Weights of a small GPT-style language model, trained from scratch on English Wikipedia: LayerNorm before each block.
Each number is 500 + 50 x the weight over the matrix's rms, rounded and kept within 0 to 999. Layers, rows and columns count from 0. Numbers have three digits each.

# down: layer 3 MLP down (transposed), 4224x704, rms 0.0222, rows 3458-3492, columns 176-263
# up: layer 3 MLP up, 4224x704, rms 0.0259, rows 3459-3493, columns 176-263
down3458:601518455474486507498469474581512462545511589469489550489481532573498515488450511479452471525435534529496585533468465491541427494501430544492642496501525609475415529515520449506537456521645414476540579515545500464466503479509491494478449464576558471527577423525503
up3459:528398522496546510463479482505567562370426436451593523555465440542438503504481454476525481451622560503595473509482442486542410568523454406546494497544538445468465507510568493486485515398530517600533528508473528593497509496560505540621490428520478505551532497531537
down3459:441568491581599626477486424562506482465527470569519463618452522539466527453578442546472535537488495560517476509499564552519497526521382554470494433527534454558461494476488526412465592543595496504482449569486511456497478476533505510466498498488507413400496596490433
up3460:509417451440442508516576499487634469444446402444494570490491501521524513480525604456611523557522508574503505543408441533474534388544465443444533457499470503362413535514538480494424438591485540396489524472542488504445513492545509529500501493538525524489484618537485
down3460:532542595462360415522519569557585517488510467501558526437559479582509423482473575522497498529516494434482416486523535487510540560701527433479581433485391437527392465550476590421442459519457535506582556462529473504400635501442391550531542478439444478504644500522621
up3461:458513548443447484555465556524515450521504528529532503528544490466510516497529540562565517491505385458457510549448454540449454517499499466461576495420589534596512482521535466502459532460532524443458539510500448463531474505521532522450492554465406493477549534471454
down3461:504517563528555361583476480472421534481455462518502513508479477551530487483444420556528590479545429535523570501488459548498513418453576585472536625456427519516454578486442555529517642407520438605477440488536472493565411558580476424434477464526512494484472456524374
up3462:487366502502545498480614474489506529446387489491465647543535497543459547590507467530494501619522495610522526519472472481366452492481471460482620498540472433522498473534545476504537454469446513481519613513434519507452529418571472500467557544532491490472466559490465
down3462:540431527474560514529516480477363486617412519498563542498463581400517514404564559472529561503521487488467529499462484538464518458403550544499551564436584517464508509385430522513548592508513521440399529459504435468539459537465562458548526583584490507456446427505529
up3463:410478494460467504530483503423510524471441487512465639547518437468502500501514548518492527562414472508383437437414504539483497463561453511459574471567469506503448506514547543460437517446441479542420476669544538460508523492482566526532448527434479450426549531487457
down3463:512487451483484468474450571416582458506505514463476437469466474431595530462450499482498461506559445486435482450496515440443561486552520525448490534465505568425575482510517425518406518600403520502464531514427596443549537562490467472493501503576484514437597442506536
up3464:492540476513487575486558538512497519505555412543538463531545413475531485497442362446403574481548516574545528659440468506534577409549553443560511328501465529500473524569480421554520603515480535466459476571432461561506538405523426538474481512390502576603486506477551
down3464:506547544533439421567482465472454469522497471452493457468525486432613505490513523521483502518549483534503507527534535427500489545523486540514525462496547580505499567534536478537555492504493539560459549582568466512576529539527458489502420522460501549488488464451587
up3465:469492496457478509458480594521449423512510435516491465509492462462491620423520542549489526523566566496453430521489515444449515495494364404567551495498552484519488484533576562484450534501445436551483591492544456466481568530542464554533521630478534480474493528494431
down3465:588361465503521584477439582429566472552483480592387458550542471463594555395565503659509499563433574465474478586471431508361439560547398497527601519504505508413512551618484559508450443481451501534418600506551436613367472430559468496567476510528547465496524448566536
up3466:527423539552475468596443698547538435573474513519472535469558533522482474467534397471531511608438444508481508613614400544491427468512446443580404510500464564519410534475597472446430378539442611506538448505468576505534495566579588505512607608530499515503553477530529
down3466:451466458522513580453534395507507520441575436413460554537529472458496501494520658480455460366471554562482458469499622499511548515471513500464485507414489498479593454562456513540569478534486495485460482406492492553343480516351420590546387399478598390498582375602536
up3467:437539486547503514525541625512545504526558439503477534460593463464537502413449433436486541452495513467459515433452425465517452477529534500477546513530504465496445564532509470491543499452500498488502495499420440527539462484437463438481469504472555529442535553522485
down3467:481405564427574439513454482520522516491512408428392479531455512470516487527551536505521499477482444504463520535482437633519463503466408495576546555456485585506529423421423489570493558491575530417542527507516463445504545431460527425453467478557532522480505525504497
up3468:475322526475413458506467548428491550415526429369501457407513547522505491430535419541541503487406515629528445538486450523488464516489503545479415494572475425508513569477467585458512448496542472442461591410479617540465452477515495602489406515400493393564574399452489
down3468:500514502517523546514499467440492573607501540409494464538460549433510488478584503467525475372559489493456472404568485505507370491540495609448480557451517517593514551549528499546561543438517539459504532477528426559529575517462464502479467447477482478477622533396588
up3469:516416493533426459606523498437435479350439463444530524552494493487519535510501470491521480508558505602575500616498503438462468482423554538441537511579502493480437471570545530539611402430505541521495488543432546438453501514536418429505638460467506566475488501550428
down3469:483457401496459490602482355458429460586608622479465531611590573475602506445575495437462510485543563484475495514475468509435466406515542518485560515511520505435507561486427469551592554400452529586471519429432450541442459447540517467458531430498468583554486505454493
up3470:471489550472455467442563522439613410475490466460422540519591427486583496475501497481495526617456423474449446535464428529468495507542488498541523475517584505488441532572593532503491426490478454513525536539511524531513525502575469518552551496452561466461540586614500
down3470:495523513514499566490525499502498508491500466518546439450498492472534516488489486490568494476490446518488502530484482509527477500479486516543517440536504514551492521515531481494531465500549508508492536524521529508488499474497496504492559471484532487484563502540525
up3471:547480612557524519497472668434464450435471370491500526498591506501511474498550521523510478512518604510500453538517523475470536443548511475557576513458515507511495492510499489487488391480465495478466654473565455521556484485481441521499429553427510469520489489562539
down3471:500407485443475610532538453583619524595480436535383456468546474492454465491547564527432538422483633536410509543522590541602430507579409403558582381462530517376452541570615605523398380588562602496512592499481516652555469463488523531505508595476498445486521641464491
up3472:455535497492428481546562520541515522533467430528456531492536506482548417524478496493510447488532537477511528560439512493501376479515460513516557489476588463544460460588518535525519576460535484531518480518494465530486492474543399585551410511473539439483496486546492
down3472:485478515471560551439542497427509476460489477445444481439462488529498477436477469516543525490474571531479439489488513459550541431541531492477465508475478481508512476444531500506529539505419519493482549496481500583551482537519480567476545458499431508451534482455452
up3473:515465519448427416578512583456573480409517487444493540570558448444530488481531468525451494520507416509366528499501513441438445552529479448428571555469488485468489469498462571420439495549492421581547455593547459472580596490526509463442555523521499485484519607446468
down3473:549464498520535551425610453528455496521499447541525464549533556537465506430461515525602537561544532586516456417516496541557573505466540508533451491538533531508549514485469501554521541550483465435475523482509573506450481567491507487566530506494519505484550524523512
up3474:490494520459488395407537506542482478399587554556533542483490427501477570499509421448400464515479502547574472633523570553530490497541524468552606550550505523497421482566496653543428522450522436508529509491408367483495473367543453547521401532440510458501534419471516
down3474:465482411482499474542468521482587545454494525340587501457491491506538538556510539469517521565570538470545458481581434495537430474452593567391533407432528562569474541575577530445494460497519567463471518423489477502533496553506483487443503548505535497510477429443494
up3475:551500574466501518501501520512425462488440510466488503474528538454564472540499494530400496566397479508545495610531403526464523448464483475499436511502580479500547537514492489605482438479502479523443516650543536511465496445517520438455491461532536504477477516484506
down3475:582506512505544462560511441529535502417391500495415515542516419477552529467471502473552546553504531493557435519529528512521553505482477440409508531547505500515574513492479486508495456475530498506521441489466412456448541521502485507523461470488556424439519495509452
up3476:370466573535454537433462361461444498404404520364420597398648487541467462490564495598512589547488478459481516498477553548429504591542540394550576441612486503488506576556614485441496364479515376479425568463478406550506508473462527597526509483483500490484516475555535
down3476:410522547487442546403475449553511402453483503590547568539417572503428501423503439503551474552523507477533482490483533445501551523515496563466534505492519476454440450514565547470531560540505543435477547479567439524514473590425464454547469539527505551570482479597445
up3477:389524563493437524421466509466507503536445491522491499405579450523518501434515538509555531507458564378516427531472450471506530489565531594589476462473592543418505498630543600463517467444605473341546521596636553487532594501482530533505402443424439496495540461502535
down3477:454519410492423472399554547475494444506506471519507528447451434467448498512499547442438527527425531492510569446482494546563565526580463473517459535511471606442497472507453530498434591455505451589489535445512571470473497543477528530543605522416488471519510524510464
up3478:499516479508448508567434622498447481557543522548464586553531388434452534497484557520551493462473515487488462490507484558498554508441513429470509564534382582539486507550476494527479503516454489571531522452533508497435489633516539474467511442474681535522507567489499
down3478:520462550423567408460400553527541438472481527528537475555485558527459530593520558495513475563499470496427567545514488557540526453544443541583511410538514470465469434482471499567517462490483541456538536483485469589539537467529571470454545542484443445531485541567447
up3479:492493537520429564466594460526449504511427446433534529521454621569591522510534567517525531494468491466504528525489400525514591467508491432468521470473562528496537479507497497507522446517529577501542492439425466530522411532560444575502406539572497534519538434502488
down3479:547476478459584435455425466520437590485460483560513468513519504458566489517547482490605488516494506505580547486424511489545529499582508435473480511564473568529532516444432522473470515486550483516461551515568451554545450527537512532472516503437418529516541481552519
up3480:483421510538517560475501503473445538471502535472463579541642452479493563480515516528534524569504529494491487404495496569391584568527406493455576445558477569534535469518560514406491495455514419356533542499572444483456451476439470417541462496465491505481552505504598
down3480:479529467500569517508539506575568499478424519527550501512482507473550516524524442448443472566455539477521522493455619481517445514467490557570493513492502472488440512489529520468536448486502503602465498508412559530467559437541472550538577498542480431522495480474501
up3481:482452523472462525464478565501450501538539456500485475523500496602490451452472509488499560534544470487548508489437431489412564426519496571553429551476464470448515456539573488482553555482443458486540515526527561459476496529450476479512444479517467487480503529486504
down3481:512484507505450489530495490522516502507465540518478519552595544449534504517496515515520467543591514506536462542484550538463533513448522500513507476473494523495504492518543508428446493516536547529512521440511482526467466434510503495506489493469526530493458433509537
up3482:487512594534464502483578514576482536494495481460540502545547537455460494479492334480512549524493442485431479522505521472482512495568495569499454489568522472481527488536568474566570503537600395524517473530480504486519537496472522508546497662461414496505562501622572
down3482:523419513428505497555522540520534518472492603561525514533481476479514514495428509557536527444454431513500477477509472539463485517457490555464506409592510517561486562368451495450489572535604587472458474475522474528503583520441521546445490521529602554485503434520490
up3483:441526454550475506473484579464538483473452519460508532517502416457509495427547418553481460502399405590536446554488481380504585551453502534510548513568520484554448512505528539537506493534505422593468569500424376549479463586615448493550494599462506459468531478547589
down3483:441529482437521489452506427495451552408561442602470583492507530488188508488451550558451536499467461474412538486472457420488507469494494479506530501516553494484490508527474528472504502497549469400526500493557467515520541506475455520508487481483491397499578519490503
up3484:501408501517457459488472463453536420482467483551503612466682557471516503399466399438567569570476498528472525583473528461361504537497410437576536491523452495554465557489559548449545518474526386489430528413452458520489481445347487507507528500526628456437599521607491
down3484:519478477525515358527547565620529493496454485616457585544471474521479470468497513571526556556530491541578603532425388497434453496581407516500511467383460480487458449514500563524410517544595446519617465526377471583565581524559477494560531514589484528463479509535537
up3485:465505476466455498394501482525451523411518500496499533544503550559443434417511396483443457460430517472483473469424452550499610500492520515619600416624421338496416461511599555512560482425497453456410568535495631462523451560525437543541475482444571516527528476527563
down3485:491458514514447518576504547495491568453423486500550470448462475506557485507517498439564453399502591470449501504544473484450644482453456483521437390523488453532469525538611428502563471475567469504488582499423492514579492428524489586644486458522558476508532516556554
up3486:467466546421450391459493426527482474433480521489530524408513422496482481541482577514495507518510445478426456504576444555520517427582380482557616487546479487539511551592533410402563464500557528498628481516416561530522545560410502449442428566424505487393509472573484
down3486:526537510423508499486466414486492557528505427489531484484529497416555532476472510542507528518520527572489423586472487516507456422469525465393535494474470520471484555462456506542500503539527543500507559436472592533491564564459505528557467511565538518503547506526457
up3487:510538528511536498480488436469509485567497484489514455504477474502498458478481498470525588436460471482445457437509522469491394659567431579533610508490566574450463491511516572475479465601521451527515513525485462577477528478508539459461471523489489412488527470566487
down3487:527471489501537472517491530510496457382557573476498508524533477558527512479557527486541449530502522479425504568602493497554557542473504494566582431566429479463461475545500367501593500374516522535476521508431543526422520427498447533501578488455509591470479534544488
up3488:489493511420516465503523609554552438424472489485433541538566487468504520511471509472503487523518509504475533471480571612423591436543500415519543450531507556436414468503499465386539403527501528479510498564510426495482473512466421459434471410517468578428480470446591
down3488:463539533486545522432442506498490500518529443512557438526429508496549517556446503516483486510574420494558571480528493459483558517524548436469475494458506558545397526518420399516548434453513478432516484529516507479555504463514506574470468503463523400486356505545442
up3489:464473482544513484475513589501503524543532461424514453496467514580569477495488527494512423488491545458514451459499458473530469470503470453575393524425555517546550538541461501577560424518570484500432562440460494397538442597521545495523408541409541359462536481481541
down3489:492470548516499505498496521511476573421569530365562444401431511492493474564489547451561407532521436381518470516530434396481503528420550521385568479476555479486534444424542522533528452500504523508523492465522404478513489421489422499426583517580556483453497440445450
up3490:491436448518501411460574552451621483536423511441510444573591486425455546492505522540563578530536533497406474464479498568413452522521458537574487437558528511566450501478508524472481449587545503562518513489467547482542581495560498478527567512561583456576463508541519
down3490:506506436489481579495546531484519470498527537492550529443450391490468494497489520514554531550540547546495543581460482474408514525526498456565560490568469427514518579526524526391502410467476515512414598522442559548490423534550444520559522506462544409380515520511479
up3491:491530597487469512515576475518493493478518482427456524483515516471649488448506507458498433543476491415472386560570563512544471554514524503562579558452543412520447518522510446440461507534476489507501478469502452530515481432437551536468514456486495487455514501579477
down3491:490509527575522563481565472511520564485548534492546513522532549447504479497463599461489467460485488510528545529421418423548481534524493523441434490456495476497426476578490603472566490497407501576547522532524602572470510449522495491514557481478380434523489524499483
up3492:509507587488494472468470572469467503379496481539531554595530449576495495450494525568491590562542413444540483499544432555506570557504495423521528440533498606492437518573645560488498505462511451402495532543490435556465538470464455522524492510477548480538602481559579
down3492:487467528423386425500577533544430466438492476437540502524548447590540508486573440536511561576509560427463463406483515511508612500566484478595507476596580513498455395462591433469382444410457488483534557528486622578404497486471367541567554471280496511561519446443449
up3493:498512571457445521505517528509532516458578487564488575457546466545490473466516545425529484466497455489511481568467490478476455478498431433542476510481499562558433575535583603422441415511487518452504501507462470501415510505427473582578543463545630424499526487510614